{
  "norm_place": "pre",
  "norm_eps": 1e-06,
  "positions": "rope",
  "init_std_down": 0.00904,
  "lr_mult_qkv": 0.5,
  "final_lr_fraction": 0.0,
  "train_tokens": 157000000
}
Each number is 50 + 10 x the weight over its row's rms, rounded and kept within 0 to 99. Layers, rows and columns count from 0. The size before them is the row's rms in percent of the matrix's.

# layer 2 attention output (transposed), 128x192, rms 0.241, rows 38-49,102-112, columns 96-191
089:57 35 61 70 46 43 56 48 48 52 62 55 27 61 60 61 48 55 44 63 49 40 81 57 51 45 51 51 57 48 64 37 50 26 24 71 62 56 52 62 41 51 44 47 53 43 58 31 49 70 44 50 50 59 67 61 46 47 28 51 52 36 39 42 52 30 51 40 59 44 52 49 54 33 62 54 52 69 45 46 55 50 56 55 46 47 52 54 60 49 58 62 58 53 45 39
099:41 63 45 60 51 50 39 16 67 52 58 71 27 40 45 34 53 61 48 40 44 31 63 49 48 81 52 50 39 54 41 61 56 44 40 42 47 36 57 42 40 42 48 65 60 62 43 44 45 68 59 60 38 60 58 52 50 40 49 41 52 51 46 57 43 48 57 54 49 31 53 40 48 55 51 68 56 47 76 65 59 49 52 61 44 35 48 55 37 48 48 45 59 60 52 39
091:43 61 61 38 37 46 68 45 52 46 47 54 48 53 35 18 45 46 35 57 45 62 54 65 62 48 49 44 36 52 49 60 52 60 71 45 60 51 58 47 70 38 32 44 45 41 57 33 43 58 44 49 56 56 25 41 40 48 60 48 58 47 44 60 39 60 44 43 51 53 54 61 49 49 56 55 49 40 58 52 37 55 42 55 68 56 68 39 52 62 57 72 51 40 53 47
082:48 53 33 57 56 56 45 65 61 55 64 46 36 48 50 47 46 48 61 50 43 48 65 29 49 59 46 42 80 59 49 51 52 53 28 67 51 48 37 56 38 59 60 50 57 48 47 51 43 62 44 65 46 46 71 60 62 61 43 49 36 52 56 41 42 29 43 36 46 48 56 43 62 57 56 53 46 72 55 48 38 45 60 57 53 36 31 57 47 40 50 40 38 49 59 46
083:61 36 59 77 45 47 67 59 43 63 52 41 38 48 53 27 62 34 42 49 60 64 56 66 43 47 43 58 42 69 46 41 64 73 54 45 59 68 76 46 51 67 59 58 43 56 52 29 49 56 61 56 60 56 67 54 61 48 54 49 51 45 60 49 49 44 53 41 42 57 52 45 55 56 57 52 46 37 23 47 39 41 56 46 64 55 52 55 46 46 56 45 40 39 49 43
095:47 55 23 49 63 46 31 17 46 67 58 51 55 58 58 35 52 41 58 58 54 47 56 62 52 51 42 61 52 42 51 58 47 55 59 31 51 47 47 44 50 38 34 55 39 55 45 55 52 44 64 55 44 69 57 54 70 56 60 36 62 46 59 61 38 26 72 45 56 42 49 43 43 59 50 48 50 37 50 64 52 37 46 48 38 44 54 35 62 54 47 44 52 42 37 44
085:43 49 49 49 30 59 44 55 41 40 53 47 46 37 53 50 46 51 48 59 47 49 33 40 33 36 55 58 43 66 54 60 48 58 48 43 50 45 43 50 46 57 55 68 29 63 45 66 65 41 65 56 64 54 53 45 43 56 53 52 51 57 70 32 42 62 57 44 38 52 38 46 39 51 41 35 47 51 50 63 33 35 46 60 42 39 52 44 38 42 57 50 62 32 38 39
085:36 46 46 62 38 54 49 54 23 46 48 41 55 47 80 34 56 47 52 49 37 46 52 53 38 56 36 48 64 34 54 49 44 71 53 46 32 63 63 40 49 53 60 42 29 50 52 40 48 42 56 60 42 41 52 57 67 45 49 48 50 50 37 55 54 53 40 52 39 54 44 42 44 55 36 60 38 38 53 58 41 56 63 35 40 58 42 37 56 58 40 40 51 40 46 68
079:64 40 48 52 52 52 65 34 46 50 64 57 52 64 52 47 54 56 33 47 60 50 47 54 54 55 45 51 42 57 39 43 55 43 58 30 54 61 64 55 34 57 64 52 60 57 38 46 41 66 47 45 41 43 34 56 50 46 39 51 50 66 43 58 53 55 67 42 64 35 42 63 55 39 46 70 48 57 54 51 72 42 57 33 49 40 51 48 47 45 62 32 50 76 57 61
078:57 55 63 47 53 25 42 45 54 59 44 49 55 41 67 55 65 46 50 56 59 47 54 49 50 68 27 65 36 53 39 67 63 49 53 30 63 55 46 37 57 53 47 66 48 22 38 57 45 46 43 36 45 56 64 63 63 50 50 43 31 43 49 52 53 45 42 46 45 62 55 41 49 58 58 59 42 46 76 44 59 51 62 63 72 50 52 43 59 55 34 55 37 68 54 43
077:48 34 51 50 50 59 46 55 50 43 40 41 38 29 40 43 67 54 54 59 40 46 49 38 43 45 49 37 53 37 41 59 59 51 62 52 40 55 55 44 56 64 61 66 55 31 39 69 50 38 32 47 33 52 55 59 65 62 61 65 36 45 43 57 55 45 48 66 63 71 59 56 37 61 56 49 51 66 37 68 54 54 47 41 60 38 52 56 31 44 45 47 45 44 40 64
094:60 45 42 37 49 46 44 31 54 39 51 74 43 42 40 51 34 54 54 45 61 34 59 67 48 60 44 42 59 41 49 59 49 50 46 45 50 47 56 43 51 46 43 55 49 51 46 52 53 55 41 58 46 59 70 57 56 21 67 49 42 48 57 59 67 44 36 72 37 52 46 47 31 46 55 41 66 43 68 44 62 32 72 65 52 52 54 50 55 56 36 58 59 53 54 39
116:65 56 17 50 37 29 37 59 43 64 36 33 49 39 44 40 58 39 56 41 45 32 32 39 46 59 48 41 54 58 38 67 49 51 50 48 51 41 35 44 56 50 53 45 57 53 49 47 25 31 65 58 55 57 43 51 52 61 56 49 26 48 56 58 56 44 58 59 32 59 61 34 52 35 54 45 45 52 46 45 58 67 31 51 67 59 49 54 43 42 57 59 45 42 59 71
116:53 53 43 58 55 64 66 63 56 35 56 40 54 52 56 61 56 47 54 55 57 66 32 60 68 43 57 28 64 60 50 35 51 37 47 53 48 63 54 51 55 52 44 49 34 48 60 44 48 42 42 42 59 46 38 59 66 55 56 50 51 59 55 60 61 51 30 41 45 67 45 63 37 29 55 47 44 42 63 46 61 50 53 64 53 46 49 43 46 60 52 30 42 39 58 42
113:53 43 40 55 38 55 58 45 46 49 60 62 54 50 52 63 50 65 55 44 50 30 32 48 47 50 58 57 57 61 54 59 38 77 51 58 55 37 55 77 52 83 50 46 51 54 40 75 59 55 49 44 50 48 59 37 57 65 59 61 51 61 64 44 50 44 58 53 48 37 40 44 54 31 30 46 40 67 51 56 53 44 56 48 42 52 55 51 35 43 38 26 44 51 56 38
115:47 50 44 55 59 35 71 50 38 53 43 72 54 45 51 50 60 65 43 57 75 30 60 60 45 48 57 65 40 48 42 49 54 52 30 57 53 67 42 36 54 51 34 59 63 35 64 61 77 45 50 41 69 41 48 27 50 55 38 42 47 40 46 55 64 47 71 47 42 50 41 60 29 32 38 45 54 38 50 66 60 58 39 43 46 64 50 60 53 52 39 69 61 49 51 63
114:36 66 35 38 62 57 40 52 41 44 38 54 50 70 45 58 51 57 53 53 52 44 38 44 49 61 55 52 51 25 44 64 54 34 69 56 40 49 28 40 58 46 51 44 62 71 41 63 57 48 47 47 47 57 33 44 36 50 48 57 46 57 55 64 48 52 37 54 76 56 59 40 54 55 67 54 50 58 59 63 67 62 42 54 36 41 70 61 49 43 58 54 49 59 50 75
113:47 51 61 49 33 57 39 75 49 43 52 63 37 25 43 40 37 65 43 61 37 39 39 50 40 57 60 43 27 54 34 51 41 61 59 63 60 56 51 34 37 37 69 55 56 56 45 41 45 59 56 58 39 44 43 48 38 33 51 66 41 63 30 48 55 54 46 45 25 62 41 61 45 34 54 62 56 43 52 45 59 71 56 55 71 66 56 75 41 41 60 50 53 55 57 47
111:64 58 35 44 56 49 45 52 84 52 43 52 54 62 35 32 50 39 59 54 63 49 57 55 53 47 55 60 60 48 41 40 62 55 62 55 44 36 55 39 54 66 28 40 57 40 39 39 46 54 48 66 47 33 53 56 67 46 66 42 36 45 40 60 68 43 50 53 61 41 46 58 40 54 57 60 42 47 54 47 48 50 50 55 72 51 39 60 58 44 31 64 35 62 38 53
113:49 51 48 39 59 42 54 36 78 49 50 67 62 48 31 65 53 54 58 54 71 53 57 85 52 54 60 59 46 57 60 38 63 63 74 57 43 34 46 60 55 43 49 54 40 46 51 53 40 44 60 41 40 57 56 48 55 61 56 61 39 40 56 53 57 54 67 60 56 36 59 38 55 39 51 38 54 55 47 48 56 40 45 58 54 47 52 51 38 55 60 40 39 63 79 28
108:50 42 69 41 47 45 47 61 55 63 44 35 38 51 60 56 58 49 71 61 52 60 59 49 52 43 63 32 63 41 64 64 53 62 71 65 49 46 55 48 52 51 39 62 50 32 38 40 68 58 47 52 56 58 47 35 52 61 46 48 67 34 57 34 49 48 47 69 62 43 53 33 50 65 51 61 64 47 50 64 51 46 45 52 41 34 42 66 45 49 24 60 46 47 53 38
113:58 47 47 48 50 68 62 38 51 38 44 58 30 51 42 50 43 56 53 31 52 53 73 51 62 30 60 40 60 49 54 43 53 51 44 49 56 52 55 72 36 47 55 44 53 71 31 57 69 57 43 56 55 41 44 57 44 52 57 64 59 45 56 58 51 46 55 54 66 36 42 32 51 45 32 41 60 43 51 52 39 49 42 52 41 65 53 39 30 54 46 49 57 39 51 57
114:49 49 57 48 52 43 56 40 59 60 41 58 41 45 61 62 54 51 38 39 60 72 37 32 58 56 53 64 48 51 56 40 59 46 43 45 60 49 45 45 45 44 30 33 51 66 41 41 41 53 72 43 65 49 44 37 50 40 51 42 52 47 47 43 44 69 40 53 39 36 54 52 61 27 54 57 39 22 56 40 53 74 50 65 50 31 46 43 57 60 55 60 36 69 54 27
# layer 2 attention value, 64x192, rms 0.0837, rows 39-49, columns 96-191
108:58 42 48 39 52 72 64 65 59 42 46 43 67 48 45 69 53 42 36 56 47 32 35 71 36 21 62 59 50 60 53 52 66 54 59 48 49 53 46 40 55 55 39 32 62 46 48 32 48 54 35 53 62 45 41 45 75 49 67 53 44 59 35 51 65 55 45 56 75 54 55 55 48 47 51 42 45 46 46 52 58 36 41 49 66 53 47 53 54 53 58 46 38 48 55 39
102:38 40 42 65 69 50 41 41 44 55 34 58 58 48 44 43 47 56 39 49 30 60 44 51 65 48 50 46 47 50 55 41 41 42 51 57 47 50 48 52 31 63 51 47 56 61 50 37 31 43 42 32 46 41 56 40 54 44 56 65 59 51 46 46 44 39 49 52 63 43 51 56 57 56 58 40 57 71 42 53 71 52 31 48 63 58 47 55 53 54 29 47 43 47 55 49
103:53 60 56 61 55 46 48 66 37 54 53 65 63 54 47 53 53 64 27 53 55 44 57 31 51 60 59 51 40 39 43 45 39 45 46 63 50 58 45 40 37 45 66 50 49 49 61 56 49 52 32 37 45 54 48 46 53 49 64 50 47 34 41 33 54 52 48 33 52 52 49 46 44 30 76 54 51 40 40 56 50 71 55 71 51 59 54 50 55 63 46 62 43 49 29 54
108:36 44 54 30 46 38 44 40 53 25 34 60 32 51 43 44 34 44 53 59 41 61 33 34 46 54 57 44 54 56 48 52 35 37 51 59 60 38 19 65 32 22 46 33 52 56 31 52 52 49 43 53 31 50 34 40 38 44 39 56 49 50 40 54 66 58 35 47 53 55 47 55 60 52 47 50 39 46 39 39 58 61 45 47 40 37 51 41 56 43 53 45 62 52 44 55
103:44 51 64 48 44 32 48 52 49 36 47 60 34 45 53 51 54 58 40 67 53 51 42 43 18 35 49 34 45 47 37 35 41 53 52 65 54 43 49 50 45 74 69 57 52 62 51 44 53 75 51 33 40 37 47 49 37 60 38 49 25 58 44 40 42 57 52 42 41 51 63 55 31 56 44 58 43 59 59 62 52 35 50 58 59 45 37 67 48 49 55 48 52 62 48 46
101:45 61 34 39 55 53 37 51 57 66 50 52 57 57 54 69 44 54 64 25 50 55 51 73 48 82 53 63 53 36 48 56 53 55 40 65 56 62 54 48 52 37 41 69 75 52 50 50 72 56 53 44 42 42 54 59 58 49 45 61 48 60 52 45 48 38 39 49 32 50 44 65 50 48 66 42 61 45 54 58 59 56 76 50 51 54 70 59 34 74 52 52 59 45 35 49
100:69 52 58 53 69 41 48 50 50 49 57 55 44 50 32 52 56 53 68 29 59 46 57 68 44 58 40 50 66 66 53 34 42 61 43 45 47 42 38 50 64 50 56 61 50 51 41 58 59 54 54 43 50 56 76 61 46 46 54 63 37 52 47 55 56 51 48 45 53 49 40 54 54 23 55 60 52 62 46 38 63 57 56 45 71 46 72 58 44 57 43 31 43 42 43 42
095:60 40 49 46 50 24 15 38 52 59 25 49 49 45 52 51 49 29 62 31 46 49 46 33 70 58 50 61 44 41 63 56 73 56 60 55 51 40 45 51 58 39 42 51 42 43 69 50 41 42 69 51 52 49 57 40 36 62 40 51 62 42 63 41 45 45 43 64 45 59 67 58 47 60 54 63 48 52 40 55 58 59 29 53 53 51 65 58 48 50 51 55 56 28 51 48
096:53 34 50 52 37 57 49 51 53 68 52 49 47 51 58 52 52 43 45 44 41 46 63 35 62 40 65 39 47 54 54 56 35 63 35 61 69 53 51 67 65 44 57 45 63 53 49 60 67 63 53 45 54 53 53 55 51 27 45 79 28 56 56 56 48 48 69 43 49 40 62 53 60 56 44 51 61 35 40 69 69 34 68 59 44 42 66 52 52 63 40 60 51 53 54 66
098:45 47 51 58 50 45 51 40 52 54 65 46 55 57 46 59 54 67 54 49 60 51 47 48 39 41 52 51 51 58 62 52 53 71 52 51 37 36 59 56 49 45 54 50 75 43 56 49 31 65 76 53 63 48 27 53 37 39 43 51 56 36 63 33 67 54 51 41 47 45 40 41 52 48 53 47 62 30 63 47 42 57 65 54 57 47 53 49 51 35 30 64 56 49 54 43
102:45 50 50 70 75 46 64 46 52 49 58 51 62 60 41 39 51 41 50 44 54 39 39 36 44 56 53 47 60 49 69 53 53 55 52 43 55 46 47 60 41 38 57 62 58 42 41 29 42 48 49 66 58 65 55 58 58 59 38 51 69 48 55 47 37 58 49 40 44 51 62 60 62 61 61 58 50 49 48 50 50 66 42 52 56 47 49 42 48 53 57 38 34 45 48 48